config = dict(
    hidden_size=512,
    rope_fraction=0.5,
    tie_word_embeddings='early',
    extras=['local attention windows', 'shifted keys', 'gated attention', 'value embeddings', 'capped logits'],
    init_std_qkv=0.0163,
    optimizer='muon_variant',
    schedule='wsd',
    decay_fraction=0.745,
)
Each number is 500 + 50 x the weight over its row's rms, rounded and kept within 0 to 999. Layers, rows and columns count from 0. Numbers have three digits each. The size before them is the row's rms in percent of the matrix's.

# up: layer 4 MLP up, 1536x512, rms 0.0791, rows 1390-1442, columns 384-511
# down: layer 4 MLP down (transposed), 1536x512, rms 0.0451, rows 1390-1441, columns 384-511
up1390 095:567482509529436521591571525490468503378449543529540433367463504453599467480544488474536463503549482534566614465425406571495569477546452558530470492510496526505538474508609454462502616473429454588470477530547459447541586462450469453429403516365495464500539452497471480470472483526519497520500474514489488509462464465431591497516503511509461417451485549561442498486563525469467482494478
down1390 098:524433526529523510554454473517472606516490467476504398528516535441551485494590532457515464514500385487385546534429540507510544503511571439509462475557494525620414505487522487442523497563513455447530408561478558498545474525545551457521452640516501477452505517468443470562489505608512432527595559496516503507553474511382440557501501535506473461496580504557483345531499498516608598549549
up1391 102:467532452545508444557440446512466507540530471482430415395483441511515482458505529583448385533471420459521544352505468644517488558552474548486538497457511417526436519483558452411403460456468540523427524498513504583589521481630521485572414525497503491500386452511429495436478456572459511527512391450496511459553492651599544472516525512458609497532449518511470545576505515530449462426462
down1391 100:498493449533480594572487478495497532429468551477435464459423420488597491555534464400440573502522453524555536561441557579599501618560516518545494477575454450543467435491443568490419465492479497492519510523541511477601592530541530512454545512520456392446485456495476421485567522544577606502452459431507560381591584504449557518508557524498523395510492550467564536514379447538615497475512
up1392 095:505515426481460534549483427493486497497534423497506460487548565564444426500479573571493541537478472500515469469564532584517484491559449464545573520531470550570524449448478589444532552460489519511533466548402410496457523428527493480452447528486516529537498471482498564577516576627443513523442456454587539460565550468483553461476405459591482520531404483449501514565510471527383557480474
down1392 097:511510458561416553555512513557505537515512613427417487462532411445481472441536589470469439475482528563446506571505551564458472580561560524599527494431417515457545504473499582430522516452520565493514530496492523481557563473552490613507448557533470489554604464409485453510504504436450570430462395438578506486553565423478579452499495540507498442525448566513433492534493523542485466504513
up1393 099:453531531525504512514403476473501510469432540487550532531459470463435450503415488443540538498570478502532575455537517480443477535566521502437542448487493447511464440517454550476561507548536620475508454421442606520508534467428484487528528531400400525564506517406530587588464401467624517501502576550554479475513492500591520507535445503502456465506641469509501474493480520502425429563513
down1393 095:570413549589461514461534562551494519396358516476537480514408468493578522459516554382457576464419421483450409543533549524507561540455578511521520563428542408486485517535486427519587483433507510536426455492497548454518445594487485559527488516446485597503465566522534581456377496457537422527561522588521437399461478478465508570451591540591436570530485423529556443524569465507517516458525
up1394 080:419532482522453485468533470496565558416547581561536493454594437529531472515464514547553572547545530537533440474468611536547525492524540485564535467569471535435523480506475474500511408522568536447469468514462412403493486601585510460420415525526492556505465507515475455427500544465556466471597428401505485482526522482567449501523448464471444497450469483507514488622491531554495499489456
down1394 103:589532528465528587546441496571617496470473490415461557536506561483462501534425509490459436470442523455559603480543555497434412501476467435484550464497579499483474532512513452391456542472484428549489432493480557509532548429453460507586589479558578493472631562481499456409510463495440516551484485607527452527532504519512522448491551599459551464425451541509471555446521535493487531470542
up1395 103:502495479416503547404493467400493595529562480530546524504484512529520513473387457546593560592540540567535545487447488465545553495547560514540453548504541479555492459583499614519529480535474607587554581492509499505471469521579439392441552503494583496568487422476388505401519570504555442449590412484532552511580409531590532502563439479500528513414504492439494565469537538598428440426595
down1395 101:543528555503511478412577511498523500505513501549572335468433432587560488510484557438549525510472476546550460475522502517504570498514553566485512492499550545515523420450494509521537430452546478409468548488530487462404493523553479516571455478546430536499479519470512468496423499472480444473448508333511503479435495453506482479521440503559486506488451456543467460545483490536466483580493
up1396 101:615475506452463476548577432403464539572498617484545502480602480446471487575432500486440507450523533523498504537494471426497530486459527456487504546526476382443545476512615513490487513427493479527512515558567496585542459470545434517398516504495531483395564457486386423575407486567540433460536555488519452507485537443497441477547497435531528551486479462390511493513502522498499445457442
down1396 102:502461458436525397566506570507566575576475624499476475570471514456518469482461540452528461522546565584588576513512518496514485531491544524456525500519546507449411517495494501507508376466507468516514542503574450474528448509590625375422549550521498403551564549490501562480462489423536514481520550596557474541525504475569389547474534536461486560524535467565571363451460640425445553447460
up1397 099:580573533486563384569428546592531461541505496509506417477498388450457463430506432468495510519507488524558480400544533481521578505434558513447569500554537513579491521560510594501427528528454460558456549419571485545536496443479432486452551506524586520479390462424352428562479445498570531411504378538487441515498525556483380487558634481527404526539485489534434490510458490477425541532446
down1397 105:599543471591534476483442491425486506577466554534459522514480493482431450524479532512498520439457501467555536518586509565510593407566448524566462495544556539504453523462512480462513471575462633503577579533530489552494532497489482568437516532454460473524453484514454458475518511515569474540443529388454478478452461580508515429535529579564450509489476467472553532474479463440505485480514
up1398 100:419527477394581489541487451404472571482502461458532587563420543479447460519553469518558536520504458553526417484454467535575470526510480509459481477442429418395459565477562469569486500567529589483548507474512483490434639572504469546536466443543474509538576474522500437460564516576500549514524564520477481538534479562486546367552532530599467585495444494538395497520481510397505417482499
down1398 099:567604463579481505512531524518605527483434498456496567494483503467473462542470528514539473481591510502456476484471457603474469481499501497483502543590407567392446471543447477488549420497480471485478546419597483538531464429521446461467573543504547462478456521467418499498528577530444506485526486493597659493584434478635565546516517502567433446413505506535462554499439435472499407531506
up1399 098:355532551440424485541529469487478588541513506516547512518497461400466472439508534533472468521545499559538541476548525490442550493412492494463482536482521457461465492495469461505492432526558479576518412487424503379382518499469572516440554482447552510507481472459638600530506604589534555435437494409458534463568508541499559572438431445553498477541497512555449489490518526416549505481518
down1399 097:426420568546523567432549529480532534513525490571556521480449504490528493487398567566509503458526525535415534447566451500431492421519494499493502491528494533518447418373534531464497550452458480587585448476433528508485501445482547561418547510546523440530538477494577575456479555449455476482527446369448621461494462515491494495524502430590603523486435379531544569491543522524479593595494
up1400 103:450448466465428520523479597503538497492446490418483494512476543499552583417422493507526514472420541494495547610535432452434435469391473382686538522495513525483446455502660503459466590484558578545420495519487516535442507505550459515377525551463479452482588495453546493539423523538487541463495549591518494419509565539462525446568542438536501520502482505505514436464559407490583543497553
down1400 102:453498514556502449441470541551484497502488431506395595447536448493502548531470489596526518377527439498509509539511535541579430476508443467563539424610479541438524405437607498452517497501436512541480577556497504491498537565422469496494448535536497526539474515525483447511414403454518521494550506467497580477404439531463458518562477515568509442434518489493575592562478469509531467539535
up1401 100:511559566517499459427594499555449530520541447459527447465570513577446475496497561474478501567494528485543508566456503415542442484526492574454507479613568507439658549446558540503507557531448511512455485510494457421521478483510467553577631575498517505581441570434488500529459503489521438559480505466530534528598510595496418501498437506459518498514476523468496473585499433464549462537511
down1401 099:480442454538577498563536518586579594510501524488484427473574553472443538486467507520552528551395470516464508467545525451527400596472674518420486489519517385517486480492530473579558561550500507579451526560533550431576442608448456511490517489501517517523458459506587550567556453454518475457594543558539534507524460548593429530446493502522530541568540421443549580517492477454422522609563
up1402 106:437513407557517518437436380449510486552411553519550416550595500484509476550528465485511527427600516455567521516496459451556496492529576425530566500502553507621560527574567529436508508500523493532468518363439507577508502499483472491523478467464515497520609553515458518555385511503420523466535497526570507508515511477440515452461509514367497530527454520494506522437506525488562489560564
down1402 102:438489471498467459510516451468576534554615495454516462551481483465488503462590455518528450481576539473484456518510473490439409487523541418504525503577419458554567451479524534462519483530558482477487505485469559464427418420492512505499488536458423506423543429487597421498608522512539561585463469515600507527509610512477610506500473547559667467415508474512485510536517496388507442491558
up1403 099:517498475512488471486511530583557415486488457551486447499437471537538548534490562518409467526442469503479450531562513537446504545595557510483564507457530593504569591510569532480475562441519468485427477526536466590507487528512555419433512450563546536460478628543519526495498412542500478587475507538525454612501541534434517452417506510481553504450550486462517493544383443550499546478445
down1403 098:539408497605470501552458576447439518524569519514499546624431531618526503586434440403472473496457551545535408575580451495476376505577469486464516551513524505518492515411415507432545443430472475494410431450377518656476461675476552501467462483552428497547433652496540485542490537462487452466476526493492553542494527578427484418438495469580492512514522425498525549515474509469509565595491
up1404 106:471482422463483420527525478493459458479563491504545404470496478537493441412540574497515521503529472461481513512538574532485531396501538467512543524536528536454531400557529475461477486555554485517579408499537485535430457478548513578426405555538507511590476566530500573557557494484506382556434598415411570532492450524418504575510553539539520485534411564515509497526501576496473475570511
down1404 108:458569457424502539383475508609497522490399547449507527464518529468509438451460502572423493465429492474532519528479538582450526487459486466441507480562452467398512501351544498569523506611599499506542563558438552578504463477556458454411539471493471514459492571584511471480598478456502489459484502418466560512543447504437462524609500566479512504494478527550435491490640536515489475591414
up1405 096:555445581485529475476467507565520426526465536470501498481530426549457457467469573557472547538502553452511433480488432578530508568453515524484545450519545506453550633558510497495566470533562518583519473474540565477438498450368497451450448592439504495491494456666594538514480535602436453493514413468477438560495504587369509547545426464449543472595442550531546509481480455393555580487551
down1405 097:527486561487594489511499494547614542497449502574547523545457564490454477504576431484479421503498519476453510507447480537537552508542539515563474526469426578414506551593437438476485533491506420451473434561423564525512402498357479531437410524516436562399555506494462537520586559513583533458459538522446477595471419503409420515489479545544493505515535569482541510550538444472398589450505
up1406 102:558505613446506544472507502441542546533543579431542513421570449509444458453500525450486479508486559522488572500552452563423461441430514544451505529456464496464516517516555445422503533571548413437421542570530498479613507557493444588523581463497523482509545407440548439472523441504533492427511531509473494546445522589422550435538398474524529436479491445420427498486593535455497530456397
down1406 102:506461529546458492411461465571496497530539458457487472418454402426428496517573497507531461472505523547537498512515447486506511495490483458550465512496488462506491512561404472459438528457583405483499493586562459513463504590559394490606519464448447512477437419453511549501434501478431479416550503607438512452432424528500488439567411424531504567598427568526441443471468573490418421514507
up1407 090:442543566459534524511568550540438456431546434448545456500429472480562481530584534468489555478398525517571444524469487488566442397613512437523505500444488561416500525496594473367526561490528444440487480477445498542595567613484537519582453437375508443591495543496455515562399507518553393437431458598475499490473499547477442512507581462431456588562537545484548608460542500437584526487513
down1407 092:533432450381466497501479572557541496461548538549550498458436472453418538562460472510566539447459520495563451581512474592407620463553534516502377513482438566433552442453528484475501521509561592469438523487498618488538540533493465536464541427474521531521523440442466517515554441514542412462459409474447605556541486531549462527403450512475455564438456485504480495478577534570502475503558
up1408 105:550436493540559482529525560480540494477515539461478564541530434523485461489512550557494500533532488499417499480496435456603642473488525446509524536478483559469550528506542497523499526471570457471498497532492411415519441615419596541575450439519525568401582452399546456485499450472506415511583491497593441512578537519412538422581534494511579520535487507467338414573529479441503564525449
down1408 103:390468452489461435613495572477505506490507451519564496511478446467508601404524480462537558499606394528496453465534544509469569413408510443464511498495600474464486556437457516476411485458495521570501536410524521583491539539556448521469481352495550519449529506481552525457507505499535479478557487491586507464512506452438555539436515520497568481501528508493487471521477450470517531448552
up1409 108:503472429446491510428561557500540429545564521536519477446499484541563439474518501554463612469541568530465544488551456470556445488580612482528421472405356446484508399559533384564600587530491465588506597512480462541528472449509431446483478558504512402512517497500543433444545509535524453585470486523576523585458471505456575541481507427404449541499523591562543491568604495544504524503510
down1409 107:464481542429459452491430490591618509482570534543531576391516498549512527508554522357507511523428541534456519441504487574567435497493440496530442553510452495495564454543471449518481429490574432406496516504438512560479530471579467432457472521517463470491483525516610437434574511493419505536446596442516540527566490459474453491407467461576486517568508523517536500496459440552518618543475
up1410 109:429483507479519445566462522474497415556507447463500517518467522471569469481556476412474619533478559593520486586529453503520526465534406517530504522441481490558546476451519446407574483512609594555457532529478489587486492526494579495406430362477464556554559505486427504524555456546562513480548435532530489502481495584511502465583575502516442483578537526510460542517513458434480563488547
down1410 103:487485428523445436501448498507464572504518481489517515508497477365497533579475567546489482511575597479464469555508417494531473489468522574546534461494542571416394540475539459501465540595606597534468429411445474481440481521455523407521550442395423483508590531564486423435541467618509493545514460448442536481504486501457531508463583533542449516442445499476463583583581515428560595498653
up1411 081:510517550469544534535492532522489496439481544430503456461515576494509571550499596516428491530564457473481605546541513515483640544571439507513571580463532549456543470453601421480502478424510506482445510406472511463497539492520536482463580630522534595508567461488444462506478493437477511439546540472507513536458509402543497537490504481490533561443454513401433520473443489465460524465440
down1411 094:475442471533575522478430427553492425561479524551457493486452493555458574546518513447455484449463489471502489454578574518449506466485551478494418479509446503540528476547504506433422606444484454496506451452498413566530569491526573376505412523482488426509545455427530498451524454509481467492419562486532456520552456458343619500499510564464482443464500493506515545549542481431499484476578
up1412 102:441459466503450441539424511443531539503525490504580501612453450498538498403558470549492503553425495505462548453551492431463549565542455477457506462517499543471487567519452443533498446452530478462527445561514515500569441435506520581576492521556598578517470496552513568563629470466478460487558441466545480492499568427531527449499513532542485583515500398548403477499513483488530473492530
down1412 100:444413563412460526486495500433551452404564525468411524510472479514494492559503397459504525524523585511535478507547491496422449519477494526542521499504487574491519391457522509488433471573535544585460435531464524502532485530553592559545515517515570626501504496537471487609511513616491518451609567560549509501524587443459451515526485600469464659487448539504530544512586470557564423473498
up1413 096:464554500492513486470433504401470520608333524480512461472513557531502496514490487560466456485452541475463558455430501406517531518478461512447522572484526473468485474597481533527560482558554481404497483534495535409569527502548526542411549502503458503510568484523474461456522503511449526449577482515432445540503554522513529577565551552552567451545585510450493507523464477436532566526438
down1413 098:596512427557491423501498494463446498575510515469573367423468601500576565462575534462497493464510465550587425468522564475483457389525489543540531492558536470466534425508575445439603498533483525453491534517507462528506492397564478513564443550380384492473482517514497507526504562469497460462515489438493535568480496520518569526509453451468516605460450479463404389581449592534514460580439
up1414 096:461488469488401542485491533558575468583533478573503476484510506558651443337477505420374516454602584454480548469462445546461585541577485588461498520504448504517506523541561469470547451443498543456490466570493526468458530503504501478503468444420537511614543532520488482440503571507560477430513592462421484453438573429506549464471526622470583531529471435497439493420578509548490485446487
down1414 098:469588368497493513531406490430442484448479545486521498445506478516456469460522515426482454555538499556504496470574474526478431543453512497495507476457528523463496579563449451558532488473550500525505577599460553539473636516570555535557516576429473416550410469547461435502558524496480550600491512548448584557498445527544489565530531483477496434489406581453440529485427487450527415484529
up1415 099:463455446498504544411465514535517473496451475535465576581483464427524552539414492520485484511567510504458464532514507437452496563482484545418486559501414424494556519452588477547522547469526489363541500515452504473543416455495505561411442506505470510542454493506420464472456446413439498467494446522448467464462466457545531485508461495456470505521534532597500537494582408539435436471441
down1415 101:521514484430484533439525492557468540496558478541572543430488557449464529558448499564507443511532568560566492450517463433547489469532514465558499519405517515493527489502547480476496487439481582545623545504453492536444498513473522507485534441646438544433448446533429437469418423451492532541503582468470489569577509480572481553535560463501466497493578474500438493493449485512648528547545
up1416 095:461555510490506547579530556450478517456468430477482453526556414530480521620447533492544467518590502433500547453462427466541511428451522457509475468486476481601449422453483594499495522519491550503610549437469538524515523555523464555448561501425446502435465549449571510549572362545489558560446632555474534531529452479486452483459510610460420466492514410537558447491536453498596569495459
down1416 097:495461439479444532505519446501585512468519441536505516570476399577499533480635445536421534502480424457479560519499494553417467516457511424486609525444485550560550401625500379477506418401501420533566455396438455546448579503484540570478476578546476487547476497520434481493505515477583558410456466500488522510479458453457536443521538523467520524520512473445504513519518515511501579539535
up1417 102:445424476460565559466479442538462600481426464460573502460411537582475530488496531455463468501385467555483499453489497514462552477546505441517471521418528440496545513497457537534540474501526547371458580446459488476519504531483438397470456493424459437552561393458445575549494473485556489502504448483477491599496529610558528544511489521471477541465516539465469422565457572530501450404478
down1417 099:463433464506496510435487430574487438531450398556501491520496464539472415513483561455515514499506490541422481525490445394465499493552481531496506379455481563516544548593455499539582627492579491542510476481534519459471545401458427431509537517458522559525532583471541586539584486460421385510533501521391409555508533552488452511422425539477528527503468556442486556602546418563616429456395
up1418 107:619485547456421586453427458453531500597397480540471554475438609529534536497523514380547466427502483471486510497485495479553524473488441458574518537553491578442522437495466431489460452568456529495475477430507404526592544570517582414411477484474519400591481420474526476475419429467409497559543456555468574497436566508454516569492567554420519464567454428524462488439537576584544461460526
down1418 088:496516499433581505388438561556486553468540500499560485575530548544529486480556464531564500491555519470497535449470514490480395494524436536500505464542588485412551485499469548531521478553578434511498374520489488543526496501441516461512611554519590514495472443524489478509487510559473478503469514461518558517493514498495463477433507547463539537458571520516527540505439444421493439520489
up1419 105:507393468502595488549561419518517401504499520402462551529438490518574567534522502451530498478465571592506475469425485527484448451409543594577427493499465475477501459490581513518530383545561482385458450509467445593551585516505412545511569582442446493458457555511522568559506474483438487490552530465523533553551406451539439532523497545507474591530423496481516533492437481464537450467547
down1419 107:554536481473528410409536483585445539630517486505482503582530450501420419524566446577431588563473436657520523604573525439487573383467579577524545419527501382499433481555524439410528460450478605529536517487512543451508621434550540529439550471616483528528453526505422499413565476600466535486488552582530465478479389468449461561504551526507488579508543524443495516541505554573534449505510
up1420 093:430493515507521525534473561494498498480548480478478478515543552436414566483477503282527512551548525497616445522596442507526486507477549536454548555559487485523520543544442521535493514462602476495489519465411447435582506545566493509515504592485462452489489550448436505668504450528452457499462555586553444607552516554607474529544520431431492434493498546495527413522500512481487501437540
down1420 091:578484517611516569502524563631598493483544487506478542567344574477442510494488439394424486546445503511468432617569608457521513497530516546614427485537451549488544517482403428584546507427474451495425476495560471553454500468412463529548539542477561527456480503521471458457590558472554525507513508560542626544562605417579504569452520563490612498468452502452492578476529390464471454571511
up1421 107:446488513519538574444468520476526449473416488502540558483462548478485456502597571519438502554449458525443474420466427518552528476470492498503465460420624472479517477546493476571574460478483479434434566400479569540439577506558476508502419523544468479517513538432476565447483486528508499463608499544407453543472585476504509513509516460468559546587503477538478518486496490468519430576427
down1421 103:476535500506539591453402492507444494600479517448546475458552460422411420431496478532541548460547461599446504511416423537485422525445556477494512485530545516549539419440508598458464568517521364459418511476415561556471460518497496477505527485555455472511466469496472504465466472583500589542553534542546507510476454495492435502559597493492526570498525403547376523407354455432470493539543
up1422 100:493514495546465593439498463443484452457521499519445437559496516606462508485485511475510587648525506515488437478585512466465522500556534543487556409414493467556502483381478440483511474571437493379484454548454519486463513391560477474423519482452535437500397582451585457550430521475495518471543546486524458534475502499494480482536541463574499466496502465401386476474537565405561365466468
down1422 104:520521472514561383455497448534497552528516610541549546519490539517421481482540487455471535482514446493507560560601522573414513495482563558450503525529457484502479460538491512548443500462494439513438382495536427542510382536525498570440535434527616547496517508430528481506460513419488479514460447504493504529500455484457549496493421515483594537448568535584525442464525522515437501492539
up1423 104:495529477473573534515556440531461500518479541503486520505484490500532530512468383478529424493556456532501596509465579579517504475483456440550458480533600541611408498463444490458430399490524575520537484394544536549568472467451547487463498548501455445516423563480572534478469541497502548549537564507459435533466466465488526517484446588533503533536517546401475514504490614506540506498459
down1423 100:517469486539547515509383566523514501451398464637457536578515507414472491463534424477509572484560413445485514446576482536551470500460551442492512427539434465499492501440463438591579501494428570459496522410507564532493471562505581542501427478572519515609457592446518439408522531456484508564568478452473505527436555511448488504506538552616501510524557502517534394561560454508508543550496
up1424 104:557486465499441457484467451522511493487563531550495494483490496566485489483501541541510491457513403441509453424573507502476520518504510556522543618474533571549509469469445454512449527426530418461485466477493403525469534491454467566559469375463463548490494518441468460479512558511433474502437566461458472537538452463460516526513540545573559519637524419534477474470417549501520632572500
down1424 104:526431433575492446438460512393398494501505482619444523434418589504498440579522559446519464498435517557502431509543452477448558381463474541498591497465526525424519473542451503542442416556538449495481618526594470474489405496589459427632505499550534479522419580491453501503542561579541516503500525561550471511483451471496531551439468539503477491463471550492526536540509487550432673555446
up1425 097:466500465503470537406537480487420425502521439487546420529574484536492524496497502556495554602547424489473445578570559520483453517445504448549573448521493556461459542551554582473589494417559574463569572548531453470519499459507514515499466554528475549477579501587541504499415609492456468471482394513558487497511529584477527453461507516405487427529430532465486468539539498542530479593605
down1425 101:475489533499542507510513437485434440455480541534466601535502492529573466493590495459469540433539462495475519533522493422559510563473491419504455533446539470425488513568603653530416587522424559467478492539564498566461385604498515517456583525506524485426587476566463502505494586587444509436411496530445531468486491484546550472612572516428501482479546483547540499519445528464501539536514
up1426 100:567411519482595447483540496467582456559493498532465613439410476490539542475476463505465544534535430484674621427521532467525544609566558363520520502482494524518595475567474519487471553539538453502423413462532532537541491475498427585452452514482523548554533455418493437507599460462529496496475462495435466435497504514484485469488489506492448504555451534457488566397542538436520549531530
down1426 101:514460546507540454495552557488399534512410451508582471513467583475456496540453531481493472499508468406462515504617511487600577495562502440490520481587584560577558512570543420458552530430531559462469426590435451474552486402527515497533507503485512458560528484520540509539488455530524425455418470483479465507492493597490491494444451476461422473514518462457498524508516412443455485556490
up1427 105:507506443550507536472585484475446494463526480558507434458453480610585513425489537629509522425652457542492533523488554590546548599577430532522470489485389415504533562598416433479542473487455445562442572524542479494563450488475542424417458534504508375455445520556570488508505568549486570541512482465524489437523524483484526474473496499444450429395519497490593524465590509483570492488532
down1427 101:469519545533536502400503492576551486485560520454536559543498433449431465502560495452502452458542461507559508449543556501401484564523465481523513547516603490461575408482540516498516449507458534493486568505454456532514580461513597406541525442499553516576414550492540412421457582609520521419558485473478525437495543557518497506553413515525556559567497448471479465450508470523541467494457
up1428 095:523463469500538553611501472449504489578535434564574497424455499493521526481427443472488540521407641417465482527489484538463518453455457501557488507543530413499438554608476562443428587479566515425442614449433478465586534478538586472491577558489586550544409506452482504445497492480524443490601456496445496511523539550535508460589499460475485540507516448465581489585516413382503490449527
down1428 096:467559428547459494546463551479514508558465460556591457454584487504400508484498450364446460429549516542483570480460555542497407531443522504473473540421578559505499508503378473451401444534472531507495459518525468475511467557522551521417465537495538479559530476550534466573551424512466503518496527511523532539544525537455521506504510540473485544505553468510549468553437366455491493555521
up1429 095:509454390494444538537551456516559475576467489559541502565547466569594504431531491420449545508606565469468499516466453506461533502513507465521543402510453503494432514537592372525555577569474453525513512493533510499533464462509516451517500513488458347624481445454465512557488513567442525444505528529461469446487502551447466514568481554405459478460539544462517483549497535461548582464431
down1429 101:636570521536570459504514453525453442441510556497584581483510556517456527460565515538516404524512549473461436537504475435512488490521517434481557468505535538512502533558494527574481452422497570500503513435446477521475454418518451438516548539585457510432470545528502566518392442434485557569522574533518551436565495412484511484516451489492502459525500549469473405460499454584452495531485
up1430 097:532510546395440559468530484445370426462616506504544490506551552528519542470521522529552497434386503494487463546481590447539532466474486551560431491485502425560453541501519460474537545530476449530520611563445473473610525500457515644424501548507529560449471550533526499616544415482494506444470459562437549580481453468561535541435460599492569525475529495423534562427558422515484501576521
down1430 104:468587514597500585481464446557540517489520518542558500493523531530602541482495395531396481405490486507504613409561443463493542523530522504480525535418538614491451437429485572483573519471526470531521506493526558590499518407581513455471502524494512433497584524440542447500495410540481375489505605440603464363496586592442390512511566386534546474454555451430613487525443569444456526435485
up1431 111:445467495409438529451477507511498509466465485554541508491585572507469509440451446518419523482537533486534525472462488516471537499474420440510467486550576510457422532525453498566578464451556499495440457480475525466478497382570569452505504488444559516566488484495534407435483554552407553469446488508541428543460490548524525525492520526414461518423422423577552545455568469596559520397464
down1431 107:572547518449528483611513455479522548504538584507447439458468492445519524618551518494454466549545456455542535485500557448545527538458465473507617447407491513453605538478539481459411493460537482539451496565461457563449424581614496468452423465466526437515518464513480435453526529502550432568467423547502460454426546500486535563480552552491466504496455525483507504520466488518479486471502
up1432 110:368498542596623438511502397464476409551580549449589441485507476493471510591538499531491525425619489473530512494585486521423554494468539484506474503505567523531531460475570420414534554538555547468511578401515515532455561537517523493504467505471495479485537453444525551449543556493445435517576529617426541495506521387507497542523520489532505621533549488387518509497409588554441408469454
down1432 109:525453454507429525511529552501505501477472515509481534563447497480542537502406467510453392550523505525458477450558521545581417411630466461474540549527487484478506519562446507497555531514563498466457484537490540529465507566624448421518551506547533488438539440472454491550488546493572551507500514546441435409576418494560603549554412570627528495504450483414537547482533450445454508416478
up1433 107:593479499380549557496457599531524462513541483515436535494457430475460442409398522473544478493494449569502483495494450499400485475511504500450457472489536404495426503520495556486629530536549497411384546538470649473446446508487441482551440607426655478463366523481470524530491451511469530503543447468508517459563517580504496490552451473483511526513495610587457513566473483624552469546536
down1433 108:536386494465475510551587481438567495459497445434511496572550382481443484518510511530490405435500446504526530442524412356390552495501550476491457486452410474493522495451518567551549493519537495524558503488595576538469550414557494484533535452550518465467499477546508422536430478554465523526475430538421416612472495436450468531512421512466539444503487507453530562540540486535504479574480
up1434 099:571471434570478535525548435494465461508481556503537477494543494446453395470479570400479536549462529542448490529505509502475466521465461459540608625523568465409469424477487503485531397504533427472512478605468456538459419474479517423485525457533596505519519524573574532555454508533507434573510493450481455561517554489533561510590404525499620471523471505482442448516552512550458534474549
down1434 098:539542450433487513526574593449562558548483495504566385473531421447457452488495529569565493468454534447487560518549532396415495483585574536492518570388523521527531492552469504564471495529518510524647456498480528472399540518595447408475581493556571489591532487408477561504513516581495557504530445555518514515504568463532484554529436534501496455543467452509435505600556517484517404515480
up1435 110:462504558432548417594460497506478456461553410375524578509503438521513582484468458541477521434468562561499543447364496426590566397546411493536617535466501516478551546549471493425541523529580531514415545486505487450458555492534473457520460415543496546570479410438456533580520511419500501494535505446517499484512523609527563508635562544523558512435540453405539484520549405542506453527355
down1435 109:540492603497516503629493499538476475445439523481486474560460528515538556591433473456462537507509543628468401556452539529446572487505548546479526445426554541492463467527498487576438516538532451456485481533504493577471411493475448459496453509422451499515477446526428518435516483599561414522486604478528555501490572516497461554593479445446623579491475527490500514530524489501404581526496
up1436 090:593489460522451544456567519491507538405505497534491522541542504560541508624511541589522488508507482510459445520483562495497561521489525454444418399463459413513526502462437534496491504487532534361469467540376530487584556496457485483489503405502469518578480456507441461415561509538435516470525486524496471421480457504504479507550502521519506454567513540544514506428569474492384507424556
down1436 095:551543520525512541420490531461535489468536512576465463573473470594515466517537507418470480575523567483479445460515499473512589454550543517444466521469499487560537575487504502528421513559517548594493502440521567522487466489568516504474554454505567551526564537514400514562558506527543463459539559508518408519488468515448493454457442533492486484647517528588532540539463527497501565448565
up1437 098:486527503505419554532490499488423539505475445502434541442552587542444540464484593587461567527558482515599507443466458623599591567440508411538551407482520422496607541434554440550532476549493481486527497503583531502473521479542503511471465479529483445560527576444394483527521460519390460487486610503497487498448493526488535469475346463549570371507518408589490630530419568483424535478545
down1437 099:438515558533516400523454549550498559544570512492494459438537465544608477509432479463534501444496456442547548545562360460424413487447538551466532479602600519514497515509488468482430591402492524456533485527559550561522479507399458428427417601557496554469479557497571441523496590603458398499485494550416524619448595459496596499503526623478471541415511479507603496548544562458552579541554
up1438 107:508432502422444499446574545521483515490504539485547522547583502491440475442525480444472503488528482486543564563552483372574575456614536490481575558473541478515470484527524529574507571516449560517612495501545504498522518496480476403512446536515510526525506530571556484410523460517506409439512484500510451439421520510391520491373549547512467531497494498478446544539425552533515520480457
down1438 099:496568474485442453448460560502430479517546498491596411545477557515529510493497613427582541485451524471537462483485442432583544514583496421529471496550526524457534527552483497564484539416562504538472516453424523541446455429466456473452418505488476525582503448422463500497507555520542543503483486507435439526488451413483457511389506424428592518515514577496536447482501562502604461464559
up1439 097:584518490490448474542447500514509472589451560508523511525539492460449513482374552450446428564484455520507569484556520557434377520532504525432470496395571447481420450462575454506527594539521473520537508468509501468582518452565518443485506554484553534497477566459558490459434509561503453489509420448508523576474506541468583410549492469450577511506510618571539488405472531473522553461503
down1439 095:464528507535416511445571521502504432482545470499480507514455496549392599452431435449384463465528510458470483369549508562540495443531456581460512372429492465458424489560591462508532543537423540543547402535561578453389508457531496445530541510538470448502411543473456513512519465478505446399484525560433540551508403634536531416565594443514507479539540504528497491422527476551561518446491
up1440 094:500523497444552525440484526481484436544515463522523518433512489466561467442558467501532446461511514496556407513430499490492474555503474414539588464453480521499482515518550511532570442615460589491498464461458500491445592490425559528398549478548615563474500565416509531537618507566496644466466461489519513490521480535561525492516505476558520535493561459440491597513492444494397467474457
down1440 097:579544567608482546467503507538541509514544513485440508548562483467553506433565524556518560527457549563522432572517517509443479514621494469603569427486618550581536487462490528450524534416502616559568473481531526535480414467431509462511457407439493431524498634431551521477516478493536534465537551510480521493593458542563536471538445512529435558484459493421457451490604517498546465463518
up1441 102:572470481483483522517546514530540540564432497470479431516559473423556520493417581555429498538517545493462517410550546426404543487478502592431549526440517525520416445512400473446444517502542487394494517545479527536534548540522561464449461479463499462520589555564476514498448479561545526492527511360493534567505508497558530537559521569477425438552506443540492502522494443462486519462507
down1441 097:625542479453530546527495477490611446430506554567575506594422450503583495505432552501512529573498606482543570501539631490403429517532439524452494465477505486429446504498493479450466460426598582502542474531472527559539482398482560630413540544401421487513487508560499543504505459437469429576437403579465515485444493512506494500534488492476433516481491597446494540532581493490556496469519
up1442 096:527582400393511591517526427448529574467551548504543477512551499459461524560414447519552504535442574491458550460470486532485560589551484486563513553462489498454446556471469491548462510477458484539465582473535547444557520481487482434447614494441480550441572501565490558490495515479545528516508492581625467481469526450502497620441427478555515492545499453418458427400570493508512554556460